From a checkpoint of a small transformer trained on Wikipedia.
Training: a variant of SOAP for these matrices, 532M tokens, 4060 steps.
Each number is 128 + 24 x the weight over its row's rms, rounded and kept within 0 to 255. Layers, rows and columns count from 0. Numbers have three digits each. The size before them is the row's rms in percent of the matrix's.

# gate: layer 4 MLP gate, 576x224, rms 0.286, rows 359-398, columns 112-223
# up: layer 4 MLP up, 576x224, rms 0.291, rows 359-398, columns 112-223
# down: layer 4 MLP down (transposed), 576x224, rms 0.263, rows 359-398, columns 112-223
gate359 093:162162089176109147151099135121155117149109081124094106116173157128112155102130097126145118118087169099104156120084107131159165110127094159149134108181128119147129091148111122109087100095087144124111154124160112128148132138158111132110126122115119132107106111101117143165117099132103126105131125107140118102148153156102102132149141078137
up359 093:116094102182142137122139115164131165137120090135106108108148124144077141155133128135134156145120145181094130135112128152087087137086116144146131096143198085124093134109161119125106158113131157140127102115193121100170122104148127120148110127107100096143114121115145148068106130127174095128109108138138121178126116142123109092141136161130
down359 100:123117127126141100111125104123154180120125125136130139120121153136167181155107099178140110172142143151079138130100141149123110145119097096133142103114136108142168116141118088149150161147123076113134147121167144115137106099094103140139107186105145121104155123162126160134124118111119162161127179118150125194127145112119177104095137119118
gate360 096:061102138141095080138158150132131125165108153117150122137131151158108106113164179149108116115129106144134113106121133116163133121170135108111129147102162117142157140117103114104129149123119126143163102104086118139148122074143141153127145097185119139133152119118131142078067124123118136102063157147108133127163136133171101182125073106144
up360 107:153156113123174162082154077164137132111095122145101156169142125125139143169122156129141107163141151126129160165118057128114101159113093149107135128154138072110139121160115149162135079100158110143122127114140149133063087182102153145136119138131145122132116157137103153150161107154152152107172107111138101108160119122138157093114132150154
down360 103:114150063140161153102144100107115142142110168135122088138123143103144096145096151144152136127147084111096170137110052160124095130125122136136105118134111092126107115143095168146131131138149102146122125103158114134110098144114123156130109127160112132139101127086147150115136121120123120087138129091141143081123174098169137097144145154139
gate361 100:093117141124139138122106172125094106134096135098128104155117117080095100100132117135148112163136122111164128150133129123126172114132124143120141123133170111125120128132150149136107139107126108066126124145171156146142157144114144059113112079186137122129134134091140108128150054116136118124112142146117117096124114119140088122151096106122
up361 093:101132117135111107138142102141172140117142123141138128149186123157218136148153099103137128133161134163127140136165095131106080138127152122125116144110091142125141116125100112083139102109124145190130128101110094161142087153146092127106081124109146114150151125176133145155079148137114132128096145111134144107143145176128126163113105127095
down361 101:103150130142123092122109128143155147127101128170140130147126136107145108089128073102113147119154138120093160123129120149113088108094117134146132146104103134145104137140125126108141134098130143113119120166142111107178109148127125154094111125145139137152148119159126045149126125113122101137097161137150129098142187128176142126110075119096
gate362 096:112164137094146150124096138118157093107110119101117118108057096136127124131128106112182160153134155164123141093147168144136107143105118109099160148130172119094105115113131132127128091133107165101150135108136143093125118144121148118076145103140110136121142102149119189145130101129118104170103112127126125117129123131152131139105173136125
up362 093:158109163156142155135103123169092135110142139126163140153163160151142147121145148131135086137121106111158112147107103122136135141139154178128116141126085136163116134145119112137103132156147114142115080107092174168124112135156117118181136115121140108131100129103117109131117136143112126174156121145131085145145125158146104149162127108124
down362 097:182109106091083133120122106155149076101131098118129131115142137114119150094131144105106108149095115104185115109131112146123106150102122121148154143126105115145133138122149150116135097139123137068145123150097126100124129159145126091151068139093104120120128114134124089133109132120086132187153110102153169168142132127140119109153143172124
gate363 101:121134113147164136121114125186131148091124091179137140137138092087120143099151139157124102097118106152105127104143126126141097081109132127108090111152129105133104100149154105101128187118102139153121171159126128110096168117088089112127127136146079148138150108149134125141116097187138134095145124116127131092109172139116127183100148110090
up363 099:114129149113109118151147130139176142125084184157096167175160099102127136157128125123098092181119112123110085153147121077156144112092127100086110095129132133121110152172146161149122114127133112158047127126153128154175131113127124175161117161146164121111132165126104127106117124141124115144142136098116146107134122112123111154095139126111
down363 103:140127156118095112127166129123154158168114123090104166175108130142124115138112145097114123108138086126174136117175163151114114151134146130131107111122116124118119116147155180143130094109085186127081145165159136145134090083087125076161105161161178125136152151139140151123128141120119144128122122136129145163128173125074138107162122115138
gate364 101:127156077143165127118098110105115105157101090133112128107113092104116162122091131093126141137169108132176098101079110159169133085091147129120128124093139113136114097130137128148126143116143179128145124133119171143137128113118106125113099168163168122108142138095128149128127106118132125114111090136144118101131075123116170136175080134144
up364 102:130118145137110160175153132091135120126126142138138108146143127143168113097142074119136106137090125129111162135100150097099124146142132114096107113125080144124078119108113163147131092101142128142105110132114173126082125127150141123143146147083112139106129141130082108138106176173120110090126158112100091098158129098118113140154176136117
down364 097:140170146143165104120139123138147091156134138123118120142129162164116111113096123146089113117109177133149103099122152168120121117110089127148109128156147105081108072100159154127129137092126123150124142107118148109128134104103121145152102106154137170100119110163102094158086105075124104125115120111103118103115107129179102143137111135111
gate365 099:126112115167146156114161090134168158111110161115122132119122080122148129075158114150129121098133139127164157139152071126123112153147178114150093157167147119119132155100129160115137140098144103105097136153142125145100156129144161128107152143144106124139122081085111171140133121056107130101106154170108124124132112105115151126105144128109
up365 098:130164107170103108104123115103124107114120136134111122157114107132119100132153112117102116118105120125116105122132150172131131137109089075136124089072134152110133134136150116119141131097106071163125088160109113087138112103126128132114081143113146111112156142161129137148137161182107129085111129160173130165129104091135052091145134115109
down365 101:130109116106147104151166133131130104139119186126093137146131140152111132109106115095140159154115105113124120150104130114129089102142148120085142153167140128119162150156159143097138134114155115105072148161163155113147112080167145138099080102151143114123146139169104098121167118114164162180118135111157148148117120123090150089147121144086
gate366 096:157097129073134157142124112112072112150102108160094141109140094130120117142057140113133106139077166119120140156137137155161170110096114114132085114142174111174156177108149132135130129118101179154123113125130060103115097117163143149138100123138122135144118148172135145128157149095118146136116109128149161124095113113114150105137113136152
up366 091:183128107101109115115136111151137127141190151099123112104118124163121094104101117152117109173093144153177098127127130182141130175101097129104118106178144148140134159108138139107129120133139104174083087111122114111136164104089080165116118118121136152129156131147132119165090162091107120157092130145118151131115129108129113121141099094151
down366 093:093160121098155108111084106123103138151122179088136095119114084131127147162150068159130114144149139144104141134149143180159092147146148131148105121129111169096143122125134161123086170110128123159103155133151170146152128178173126137122072122113115145079113115142099129134089127135140133136141169143120141112116148110133143158108126118131
gate367 086:109093156138150122121152152139099145146104145134122119140170153133126095083152107134120107106148116134121122102081087114153146134171124144136112111139168133108080098096085072110092093152130133143120119098071130098130177141076121092116128080133143113117102161162114144164097151141133171163164133103137133140183132087125097134122114130143
up367 089:103138136148090155098139147067159136142131148121174113124132125148134146131162087148159139136140132122131152154147158121110106140159123083141115161122089106142100178113129210117111156121131096138141113141143094150078103124132135118115189122114142144144126132158159095150121146151088123143137113132161103129102151137139098123149126181133
down367 095:118127158155114122148166103100163171140111166122140183106122101117154114133120130135160146134128103113107126101103108122160114127138096149115163167160173097167109143129129107141155150159135132114152101132154146107122134122150145129108138171155176103090087117152100154183071148124121067149154123118170124110118083149112086102125138129141
gate368 101:131144147149137089122139170115120133113110122119111064144108128115119108097122167141126117119099107124114156149160161130095126157128095105114177133111121125163140125134155152129180119092126170106133109097141116120120183137130101134134138161121105113096139156141142116096125142091104078151138182146135136170094106133166102113186094114151
up368 098:132074146109162114163148117135136162160144183129129160146122148149137126107130096096123107115156185083136153142148134102097141171168088131118121146116123112140149124144104125149124105109166128134112124170093112144127166130120114113160150123145138086099143107159181092121145116121160099111136093113122117146136124135085103169144108158120
down368 098:119139133140143122138121080109124121165097135152120132129098139144149154111140120090119130086119099148133121117150115149084150157120101152139158136165128115127110108122162130129174122136092111069087072124117173120123112163200114136199140137142128112147124111140130130094125122149159152121181087121113128112169070116146148145164150118132
gate369 100:095136083105129115126168117155142140091125132075112117115132119128119116103105108115129107150141080083095105136150158092122128153138149151131121139119179081164137153105131121119122163148137156122102111114108154141130122138130159109112158119132138120127127133099065143180106162098139140152156111127127070163124139083118103165154127135095
up369 100:144119103131086090162159171131103114144110115074154133124180111128105146158113077152129094131109119165080137156100144076123123135167149155153135113126164103154139138151164128131141129107118112100111165125149127119103114150101131147149107119105139144128128135161091105130134174073159121109126132115151083110140119114180161118162134126133
down369 104:143097097115088134141121139107139115125125150146105078115092113115139166132138144136141095086098158145112135141106095102099123129174158155124096112119154144128140169133110111148087119121158091120133138126162181117143114105129155132177110109123118133118130167131134125122120142138124099148081128118146099135185133123158131109112134118152
gate370 090:101156166176151110118146187093146146164132115119104160149098117116122169114130141150140143134129124110142126125158154120117120138112130117124108191116134121121172172162111140107111139145094105124084136081140117148149130146065100106135115110124116144144134076152126149124115086117152178135105119118139113090127126102153130176147098140163
up370 089:148147134080065131123140128136103144111160143123130143144174119130107067137110137115143142130126134099147144117089162146126163106139115104145144101134135106139106116129109149160160155103168132143090154177096125092119115119136151134141142134109118090133149108109108088104126076135103138130151119107136148157136137140132120130071145160142
down370 100:136135143131095142101129183104151145146113151150125149124116135138111111106140150157142104134115103114144177135121155114072119110097139120162111120111153104120103122148120169106148124137098117118090126117097120109126130126102161121134089097127093084138128096138113063077095067113130139162109107117132112138144144115154142139122116151109
gate371 086:134146150147105090130090109112089125126141123121177146097120155146133089181123131136100100106111109130098151133133122107098129122136134168125132131168093156150152145118133149145107143080099143098176067113097087068075112117142150113113137128119090122176130120171156118171145152164091121115108163099118095136093144133119103126131103126135
up371 092:137112098143117114096082142097070118160148142146138156110140126127131118156095131117097090099099071159135144137151169131096154129098131098124170133101158114128163145118137151133092158098159119128137090114106125081125114091139119125128162125119121120160125117173169161139120119163157140117133194064156122100115142094140127089105084089140
down371 093:133128129113122121086126109107076150107116148124121159160100135139143188142079128113113088103155106132152132160171162102112154115098126129115140101126163138119116165126125145119095130107117102113123157124096139080116150098166111116150151096144157145149114094095131157146098112141142131115109160103140125126112157122138108132134108110142
gate372 090:141138111116131105094076143126139112113109125117142106139157097105119113137128125079151137134133122127136161117141134106139143093131093134127144144129109133177124137111159140098112118145133159127088122119134137173108105129151187137127174080172130110148093134156129110092096110092126108131134116107146130084159128132123153102123106118139
up372 089:181144076151110125122109137125146115097096121111099076121145123099094110126133094088155127159152154147107119108133122079180181086151101133124138110154137141137090146116132132103112115163131174132115095115149128171137136135161148115115153097147145085138108144152127127109099134075084120155159099113121127109142124144117124107105095109111
down372 093:120162157143112124127156157105162125152137172143141111115082123119116088068126109137123128127148145132094119114139094119158085114184156160096162153118154138108112145144126154123153140122129171146147148139109082110173121144157159103133092163130154149116085177123105133136144117093138118094148140121132184162113120158129169110170148111073
gate373 102:136127138114109133119125111138127114140107124143089111148088161100071158107142133106196145203150112125106151140136089091166149109131180125147138084091128144184109112120151138145123138130121139143127117135115098098110101131110103135095144118149123152114088137121163155123107111149128147134165101122116126106142103119175133140145131120114
up373 104:110125131118129098151121133120131138145153144157079144071137119160182120166093106099122128109149135114156075094122125097168142161112136113126142124131125133118133132152160142121125131165136125071175156110097157091119111127108115140089121139123148104098109106098095091170139105168070122132111135107167115154108136113140124121177107088142
down373 104:110133108131150141129086101110147147134114175131109125111098154133154148133171114119113107149158105081131108095067108139138160196121120122134087107148137155158142138139129112079128107131152126132132132149131185150102106134118086145114094138148134110069101160147128102106142130158109127137109122081127181137140088109158093132118097154157
gate374 086:120126123156152097081133134153133146111114126097132099120142119113141154131165129172115138148147118125151113157072117150154082131095081153133156124111133081125127151161105094105145132143141198107128120105150132142113113140103083135102164142130139111097122152085147088129112097135121148158137150113093132136139115149104153175171115126172
up374 096:107131099156148067113120143139152060147145160113132125088126113087130132101129142153108123107124132156133104144105134151176138131069099131107160110137133092118115182195124122129124120158089143097133079099153154153106105154109117146149140129132176127119082132085160121139139128138106122124141145084109140147146099141102149150161119120138
down374 105:109096101150140103112151123134168060144100133126142141108150088091145155115096159153099123091116126108143169137119061175150102187100087127093162083136157143127159188153120148146121153139162158124146107079186146114128113143141122133141135102085140098151105106111087152125152138124096135116140151111094135117105146142099129115153162131126
gate375 095:110160099122198109136110140153151124128116106115138084131120159097133133130106180145125130122121115080189115143158122100146151129147176098184133125140132117129129115117149160107113132099109179116151144138162105123147100130179155121139137172128139124070134151086099094118126100095131129125137120108144175127170126185181119116121115146162
up375 100:115157096140163080145117130128132127141119145140105114137123132106119188113117130098123144096126139083147088130140135135150123131114111084181144128148164103111166117135133135106130110129129143128154176126135135121185089062189099102145115154114141166068135126083128110135149113138101149102145139101114121118150124141131142144100109148132
down375 101:164092070111141101144119144136118149127122116110087125135103132156134151142142137104124095146133173167127079153125142172098134128137165161098115141121160108141104120124141081103158083151143100158116188145110116143113185113136110090143121146161100155103187164153150105126103131146127121109171169120118104147119129100109162169147092141146
gate376 091:091151035150123142155161108168147101107124158120142137163158143111141101123113135134149130096154120086148091131161116123142133100121157098082108116141155094089086127127148119148135132131091152170159132140114119137108134158111146148169172130151133171180119141123139140181101086108163108130134170079101164084122118123126120121095157111165
up376 093:156134169119106147123100174131124115108141102121161098136118108131139173130137139147129111110101101157118148057123114109126125198129104124157142105137077131136167129102111129132121118142140110084106129105114129122140130104183112092107135130117131119093113146114147146137125125181090146091130101143113139132154136111133111136168123157088
down376 094:134145140120120111130127141152137127102109175067137146162124149096140138135158177160149094127128113141192128103169118111158127134119140098083115117127115112107134100126144149154148125161130141152150173110102153145150168118110149152125082149146111143110106163073153117148156106135113107103107105107118135066107148138115091139100156137125
gate377 093:127125138150109122102127103086130114177137135181128126142125119091135118093114094105131125153064106091145113136142170137106178143143127110134141134137148131124153118103092174147133117157157141116127113130152103113121106120092131139125181149149124127072161112079168147110153120093144117078111098124085163134089108142109115124121129148151
up377 092:135106110160099125144093163133115153136154134144130113137141142173127168117180153134116123133107095078112095107118140123124153114130140138123128104155138094161164144129134122134167114106122102109084126143156106118124106067132133105132154098125098152120178084065121112125106151066145142168148112151138137150133136095136155136137139128121
down377 102:123064131104131150171157137142122118065123146122198144110130105176118129114163132128153128135129133094164120119095112154147131114132163123136106089102126132173133162150142133159113170118116146100117093125106153119087146103148113142162145063133099133148159140130138145084094130127129127171136137134197148149095120137132139121136109125123
gate378 095:143152165092110135151186108076156136132093134143124127133128088118166124104140145129101182151130102117123122137128126084141138118151156124124124161144133136177129094135121144112114105120165132073076127144164120106081140152141141113150110139146124138110114147179124100111154065098126129133125158115155163140164124109162094115115131119068
up378 094:135146098180145148090080126172088119128157106130135111114114129121134115126165117138154110086129111102104119154161101137173111148094108117148097116142111130086123169107154078102159138152098097149141154121136121149151124099129119110147157150139128114116118136124105128145119158140129137127168088191099111146112094156107131150141122096139
down378 107:147140108130144131115125112156123159115146111125139088167127100111173150107145079152138140101112110086141136140146093128170104098107154120123153129137081113143135161113135109123157156131145083134084141134122107117075145142128132133142149161167110133122115119123147084130163135095142141088173148159099125119171065114154093112199130112098
gate379 103:162175110100139111185083107137139147119162115115122124106132158124161114171181140172118149114144090153106103088143135149095101111142163128131131120120141102092151127103108152157177098148053159116151135131131122144116151185127125124172131102141118125124152135160076130153128081111085127133138098134136170097121099099097085169114108134136
up379 110:116145162110095113145138161134161143113099114160178117153118117123162139168137151123122104092101137125113137095140166135167150076127090089081136143145107095132122115150158085142112151124119161129140134110114097097120135102129086145127099142087165104131103136140176091152135171149142116146156166111097137125131145153111177168121127137112
down379 110:113153124106121129148113096170132109127138118141120147123149157113162128116125158111103132179106103147100157075154128130154112134085152126126141055106143160127195116108129121149149130133136138121124134089109137142096135116163121155109160097121115125128121119107094147143153128121100102113155068142101141122138150102129116060078117136141
gate380 104:143114144125136079132151176109144100127146143145128087127126122124149153114127145116160134110104154102107140119152113101137056124124167104129119142118142142127170122117101139127143141082085107105168132086107120086092131113148115121095090108138126100139144156126115140131156144116113114151094099102124095153148097121128110144134167132157
up380 097:128131134115101061134135201147131084170145173169107119115141096091126109138099082099143134138095163132102130126119087120134155144147144119134066103114157125095113142113135130125137134106118128072139080122109118150155130135123089130099141156145125092103100100163107133130100122127169111094093112126125135072084103121153138103131127094183
down380 099:139094159109135139078130126111119118162130123093113142102158110087132115091149113140137126157154132093138154104104128119119124145106128134148109160147151141152163128145139139140167117120150114117128090162175127125158154088166151155136125135134096183194145113114124113143120102149110101063163090101107131079123130141110139161130138166122
gate381 113:138106145094193143186093107171148130096111104109118134118114117134144091123164135174122112135138109105118126137103133100113112074146145162111132166106137155137123153192123127144163134098122154122092150139089151150126114121133133115165175144115095120096070101165115119137125177117121126157171116130137120102128140125120155152155135116150
up381 113:174137106136090150148129126121114123083145127133128109159111152182136142158147127135106124114150138196110122122098122129094140147112139131115154144156099091125103149077130145075107123110122141142158139122143112076176117143148154123097118148154144136136164140104123102142138105087147115146107118133153151121110116147141157105140117129105
down381 116:153098137130155172170119127092122132113118116092109118124103108173093077158156121125122146141130074144117143138053103143131098160165116133133140113127112086120088181138141158132128153096109162096182156135106141115165081122134112074092143127108120150113141123137112140136143121158151118142098110134174151144125104156091162154143116125141
gate382 089:143114147127168142135118124155125098115125100125086116096192132109106115166136178095141140097129097158142172144154099093091124122181141101155145121148126142135149139129140080138129129126118121112118165129110141109135135107124113105174113111109158161131116103088130143135145129091102097074143119140124147161176130127147148124128147126139
up382 092:099144095073093146148140103104134093134155145144118097138146117140113151085106150140142160131135117149103090174143133144139122149129147143124132144118139155138127118139141164148129122119090096151122134122171068109150101182141126156103140150089129129145135126130144133127134147132125100114092105123145128141119090122125115154147127149164
down382 101:116163105103114119139135112147130072121124132094142099139144118181126140141129133097094116110163155145135107162150143181137127139145110162137105123077121156103120135121146117170160129105131116107131141120118104160119137142144136160165115122128136144126146156127100124115140123131137112142066107125138121153111153104118136169113124144144
gate383 093:119175084148133145145133133105144160125140130099127148106100132110153157107171126142127114158089122166123105114155130111153145122116138086105123066063125141169114109156159103174102148155094108123083153116123122119141154173114119130134134130104115112105112117117143182123118119106152106109122133122134146086151129152134088151145088144149
up383 096:118128148112118130116177146127126119174140111151090119091135167138105128105131110169116102094078145159096141133143107099127124204149118154151161169103109132112154142118170090122155147175100078094110122150107071137112146109123151120147101109148098176123160104106137106137126118106137141095145129095113123138158128105126116150182104138112
down383 097:135127139155165177086157126108136149109126120089105164152129138155099094118140160120124123121147126130148120092098119129121144129116137123128176116113145127157076141177177138092128104137108138185086153107132119101169118073174098136076133121138132138139110125136106153099155133145092084136106106110098083180123109135118112155116134128141
gate384 101:133097141113121187131121109106130154142125135124114105085174146107160123115141102112144101156138126125173112116130125104120147156143070146153103070117145146091107085157077128137126130135142133112133162145131133122129178160134140155135150145155144117161142192195105150176129128142134141102132159098151106134143121103135110160113132155137
up384 104:127132100060163114126134125134191191140109129110081128127137119135111128140121082117138071123143129164110116154100127045152140129148150109140136162144129124163117131159161138127124132091121192174130146122105154156103133159133167145130144119122140113156143136136113129164088119128115140122137139133110093087132118102173129179119151103136
down384 097:160118109114123124146114147113056103154160137156128109160121121125120118135094139181108190157116104133145116122132150154083147160120108087137091108125144145122098139114078158123143163109122133116142116173108069148093142107118164125126096119100161180105111142123139155134172129109140092114135080173110164106120124097116109094151130143126
gate385 101:136118126084129119115114084140070167112138129113125141142116117148142143108126117129138149105164115078141133167156122160162157155079119142126139114103155188119095108171128128136116107149126117125152125107116121107108162112117132104170146115130125128128127116152129168091098118098117151145101127177117147107116125094131137147134154108114
up385 102:146172098147128158150113164118138107124154136134062105113171101144128066154170131125144092115126124184145114100151136174131169151103121105129160123170141107136143109084169067126128149104096161127129181107124149129146101121136161129183130124116075123129158106133129138153154142154134159154132191158091162131145124158127095121148125099159
down385 100:136136075093108138113139134152156129154149102142089123138131107143135062121124100112080141097134101127151114109140103139140122152154173147138120138112110100157114128089125114124106120148106163142080176151091110148061182111132150183106117118093108147131149076091135092159127124130110110158138128123064143112122153140103138119156175138141
gate386 099:141129135110078174151116136120143106125146138120153129104098144097120156108161104115152128133166146117127194116101088152119108133124167120123104183134163068132130118151121122109087076123092135112117133140103101171147181133098155102169154105134103150160135122114155131151128104123123151135172103112106166105164114138135158108092100131103
up386 096:127119130148137164140127125112140142142103134100090116098122116153117140156144171085146153128116170085147162133138098096182147126112117142164128122145117131144142135098144119121173125120168131128083133110138097085120122113125154154145083142170126150152112163135132134164108096139121168119137098129140093163125103098133130104122147126123
down386 102:125116155106139136106098093122147119118108126082103138145165144108144136107107138122125123118108176100100111152150107123112119102111151098167106111149141131122167149123149155135107114144142124103110137131136110099151121177126153158135078120133099111135085096137099141151122146073125155131118107137117151150134143117063148091101119115142
gate387 100:127068132120122153103115119180138114175139149140092140118109148139082121123132151103153128101107140127162130114142146122136110124130121140131152133179130137122117136094127108092157125153152161128132165115181136109161178115184119141132108104087161118112122140118152109097144100133112104119101137099123131175151129121128087133172158135130
up387 099:096141095115119157096159112115104151113141124136210116139132125131112128150107137156099130109162143136102131160088126122139084145157132106121096124108148170157117152162111126129148138125133092138124159140144123127130094126111122187082122139130114096142085093094135172119141117140123130132110133100166175130130084097117169112092114125143
down387 097:113148109117143130129134092074151128137156157113148121103110131123124097091118120138162128146116112138118122160162139132106125188119116097156144105085132106130165170144119147104129106150136102111129140142145122162131140135114151110124109107144149118152111162089105151105105076154143102130068165126116147136165179091150131103086148129167
gate388 107:096134070149100112119118171147141133105084154116108113129076090159182116136122121153130127123139134147127121126151110110102121117142099144142071144119123126096103116158109145165131148109134099131136145085086138098136098126097133082110141173162145142118104138187149134116143132144122110149155140133161126120134104105144149130112153105117
up388 102:116124133130110117099134131121129124130090127153165123103121149165136121115133142145093143136099134115122139101148117151117126100144124173138099116105132109098124160171103123168138099151143084145122105097138112064165177134085183108108153148157095156126171163135106166141109136143137110153129150126122185108118126127137139144124152152180
down388 095:127151143118137159116139105147119123139141115069133143093118131114132112118124142098139111145149139126134147096096160132136089143140151132104133088142117098173141183107110106097112120113121112112116169155113120089162118102152139154157123188172126110175107117118136119141120142099092166136115170131131112157145120133116123135126113119157
gate389 093:117153152082114125173118150108135144139119156129113143137086137102099144111125128147123138129104151110112150086113091180082173148151115170116111149110084121145140138133113174105145115157180141125075117136102096123127088140136151101135132117133116147129129150115152102106145117124133140121165123103116106087137141129129125154137121107113
up389 092:122139095114101109147138124218103176113143145107106158156141124097133144102113139159150093116116164099165153117170129134139120144148117103098150106128099147150114096139097128157117132115098137146152120148118116138153186153188109136112134139129150162134169152100158154125139101123170159123149114150159153181103126205138116152126128154133
down389 103:145104151162089115112135088131128160130135149078132145125114106067122128115124144150116090074117109155144149069128137125092133186154115132106111105168133175136140141099141131150137135142100157137172147120079115073152109096104119134161159105144119110144122113079157132137135117104148101145128124111139109154121116179171112128130176139098
gate390 107:172112127143176127075115134164112119135126138134138110135123085145117212113114138054172157122161153107135127141103141108144107137117158103159071132161138146111115092183142157122107117152127139088143142126153115124119171163139128104150096096137132121126146139149137141155121152128100107146117082144137102147133110102078084119149133091120
up390 101:080151120126105136116195118154150151080121149123135113121107121165141110141181120153092159096126114166138116111131124137112140104084141148132152133114118127135161163114103109135157146104112143150124137110115119152168121154112167167109132175123152151137101135139159104134173102138121108111135181101097153118117145168131160099080110135111
down390 094:144118108103132151110096137169107107130097084142145160096150162130163141145146119072147117147120149142146083101115127115100113144101131140118081152152122127114156068159116170131105128140077160109175110179164135093160144173135156130130113131153134116096081099151140145134079098150127091139174109097100105164134111132107085136117111110140
gate391 098:106094158107137080110135108126139161140126135119116174130115101186121171151144116166122161136136095122164128131183156126135147130142081143173147145151146113154086163167143124143110108132179141133113155075110133132155096131136105103142140117118159123153143163175131160153168134094126135140125134128138134112144157161148120134118136149164
up391 103:133092138132152090106158108122086098119137166138130132155128118141144147101097101154120099078101168127117114126172169171157093087137148124124125092139131124098125123169098134104087141113115113126140153155114141156109190132127079126139168103152143112118096078141119102130121128128125115134149122124137110122116143099152079145136108111135
down391 100:115127144163179101116111123124143117114066092109166135142145127148146144107132091102097150196139092123110134124173151119128144151101082116108150115112162132116155150103172103122083117115121108109076153145094140133151133144132123133141123139162131099172131140132125153144113069117080137123154108152159129112114155108147129157112094138121
gate392 092:113128179165163150099157141087135131114118108105121165107127150124165127110127140126118128171118123077135124168139143095137150138081105094117121109147150137156079097120127114149115122099150157102097130104139114127129129140173127106160131152093129153127156136127169090137104144154114103113145137161112095141128080149116126123122119179113
up392 090:151140128100112163088141149103124137133111135127134154071110129099122120068101141174083151158117157084131107189114138135118159110126139165124146098166111151163114112139151130170104106116130110105158111140152147093103121124138161134141100134125146158117158132145152156097147151160123094143154135168126133100095131110140112113116135109126
down392 100:104151144122089130106169139119122132124158108142105114123160125111127086093093115127075120112096128114130129118108110123141113127109148139160140155185119157088089126092155125153104115140112136131119148157131162101105167151116115161132085157138133177126126179125136139138138128154100097149169126170113142153091158125106113119153149101149
gate393 102:193147160145131111118118121132125105121112168157167159101073122150145139153122139160137148145077131123168143126105130156152171138105124152115115099143138149114119138105137117112138100112129074143142158090133146126181101105115122161163123157143097130163120146090084165146133117134142176148151141096128121143129159124139160108129139110191
up393 105:124139138116171145128152179127097143139177141082126123138134133127132115128133209106129139128140123126125144099145130116131141144148096131112108097138135101174149157114150146113113101155149135147080118144154111134114127158157103094164091072162160175116158165156133117066120115138120128148120142144158134134156129134124129123087124154114
down393 105:134161077130125146120104132122110154145161122108111111186167153160097129144111154134097102092133129090094142100158108148118140139141119140148073131112139134133140117107129115132125085120155092128109127120153132141102084182192111116104117119131139144146103162119134084087127129145149136135141159130132109073115089143126147097130136119096
gate394 095:142132095093135120111130111103145134122145136123107119141140106142135148106131093153120145105087122170170140137104106158129120112140129141147089148084111106141126153087137119107134122129156104084074148155140141115162107146151094162126109119125123125163108158121086159145130145108122126132155152140140099160144154170136122162131113128120
up394 105:146118151105152126105157108095123134140107145106100167179107091194140123110117066142146158123138113152148147175101109115138121132124126129157163129114126117128120138108144161114135135107110166082088167151138121163153109123144111165137129148130150151155122147134138161165146112129107129115124147135136134138142132155105145171139076134087
down394 098:119139095118133099168157111126130159096092139134113098117123149109134135129100141139093137133139113107177099150116116159116104096124059094144160155120112172106134147150154140066092112146132093090152123117125151166095120113113143111151105135150130078121125093130124109156090165087138132166113165173092128136113124108095141149131125096113
gate395 100:068149145085137107118136088094142124118110129113111121162157116107145157186165115155168125132135155138119123166124151148121115137121157110135097121104124152124124133132096128108109184122136144125072135173193139165140136097112151130125132120163172080119134158070139127096137120144091137135121107113075124111122129149110127100163106146120
up395 099:157169148126113104113099123151151178120177147126157129133131113130117113123118126133098107106158087161139114151107121124137157148148094096124163139163153143168140147097114091110127077118082129123121082130091111081104125179114127130130098112143125144132114097176127082117070156127165132146118134123176134120146072134125111149087153138134
down395 098:133129169172124147140119095113156130171135156112142158132143140106138104130118144154126115124141160133124150152087105086160105102104125107120099135115106097137152141110116111149124128174122143154065143158129099110129171135106107118098114133158116092150121168122122108105120124136105151145140134169133094090114118170138134099129151111130
gate396 102:122134086141119186153146121096114129102094152138137137096113129141120110177116183114116108097124144141125112112114122153093104141133169127136135136153154193119100142091110155170104174136131163144077060163119111106131134111095171108175133160120152148126136132159122135117114091126126120105144154082165114115117134111143127121153115146133
up396 097:153127162123146152116138133112108133128110109162130136124139146099126127099150145157123101105106129129117139151119103143094119141150104108132140158112120160157116095129129085134147165139167142131107130112081109132121106132175072088132067145137120094116156139126132086163134133111138139151112122175167117103117118125169128104120123171087
down396 090:124122170086131085134131131156091101116135128105067123154141138114115112144157113161168126077110116167149106119111134154111131108116148136129113123088077168139136113113153151105154122133137092088145103154122147111093157123111136128144107100119104191135165112144118122143171126121130116149140097130092148113123134108081137146138107143166
gate397 105:162106113128126115111123140131132116104120138126107136103088125167137087122164149163137141107121134087063085139152132115144091106087103174137105129134098105130112080152139117130126110150143119114087119153130126073162113152132143170142158153109130110123126068118125148174161099130082134139144150131106124111124128071154124164169130121092
up397 101:099156053138120066161122138089130147137107137109120123179138129124137114149174150118150109111142086112137104075139085121123152125118151172131130138145131118128131168136127124142093101121112141112119149151129130112125133183126105111152122136167121103106141125120139102148138160159118142123135143155125074123127112174116105152135151120090
down397 103:162116112160164105130145125108090145114109124167148148148154110166122081127139148128075122112112102147129140147144120161129122154067116141145122094134110130143128126148128077107168118136122156136115138133117132105144123121143122127134131074134169133104109174092151180144189131141140167139162109161145118105133104165170106101157125125120
gate398 098:142148099101120106158111124139139110125145141115118164129105105090082125109125107157176120137146075165117136144113164126114152147162184121166140156146162132145122110135157149178128138111123112090143118134130139125115151122080098131118084129130109124165103129102118129131158097099156136103099066087160164071129098119127155128154130089174
up398 106:160147114124147099169097150137119125112124120093126174100094120063114114108172125127131126126136123179110123154104077144105124122151133131143118112140195168180147117160123138135137145115137138103114125121160119166104092108118140104105155135134115123124139118132155161084108163070136143115132089149140116111145084106131090088087157123114
down398 098:101119097128156175109122129131140110138098146155146107153156130135074133141182136125141171129139139091137130177157145153117100148131133142119101158106099143073094168124114125151157101151154116156131111123126077147144097112155130114111116155113154135147149099176079133152134142170135140089152159151114124120125173115148126170164094119107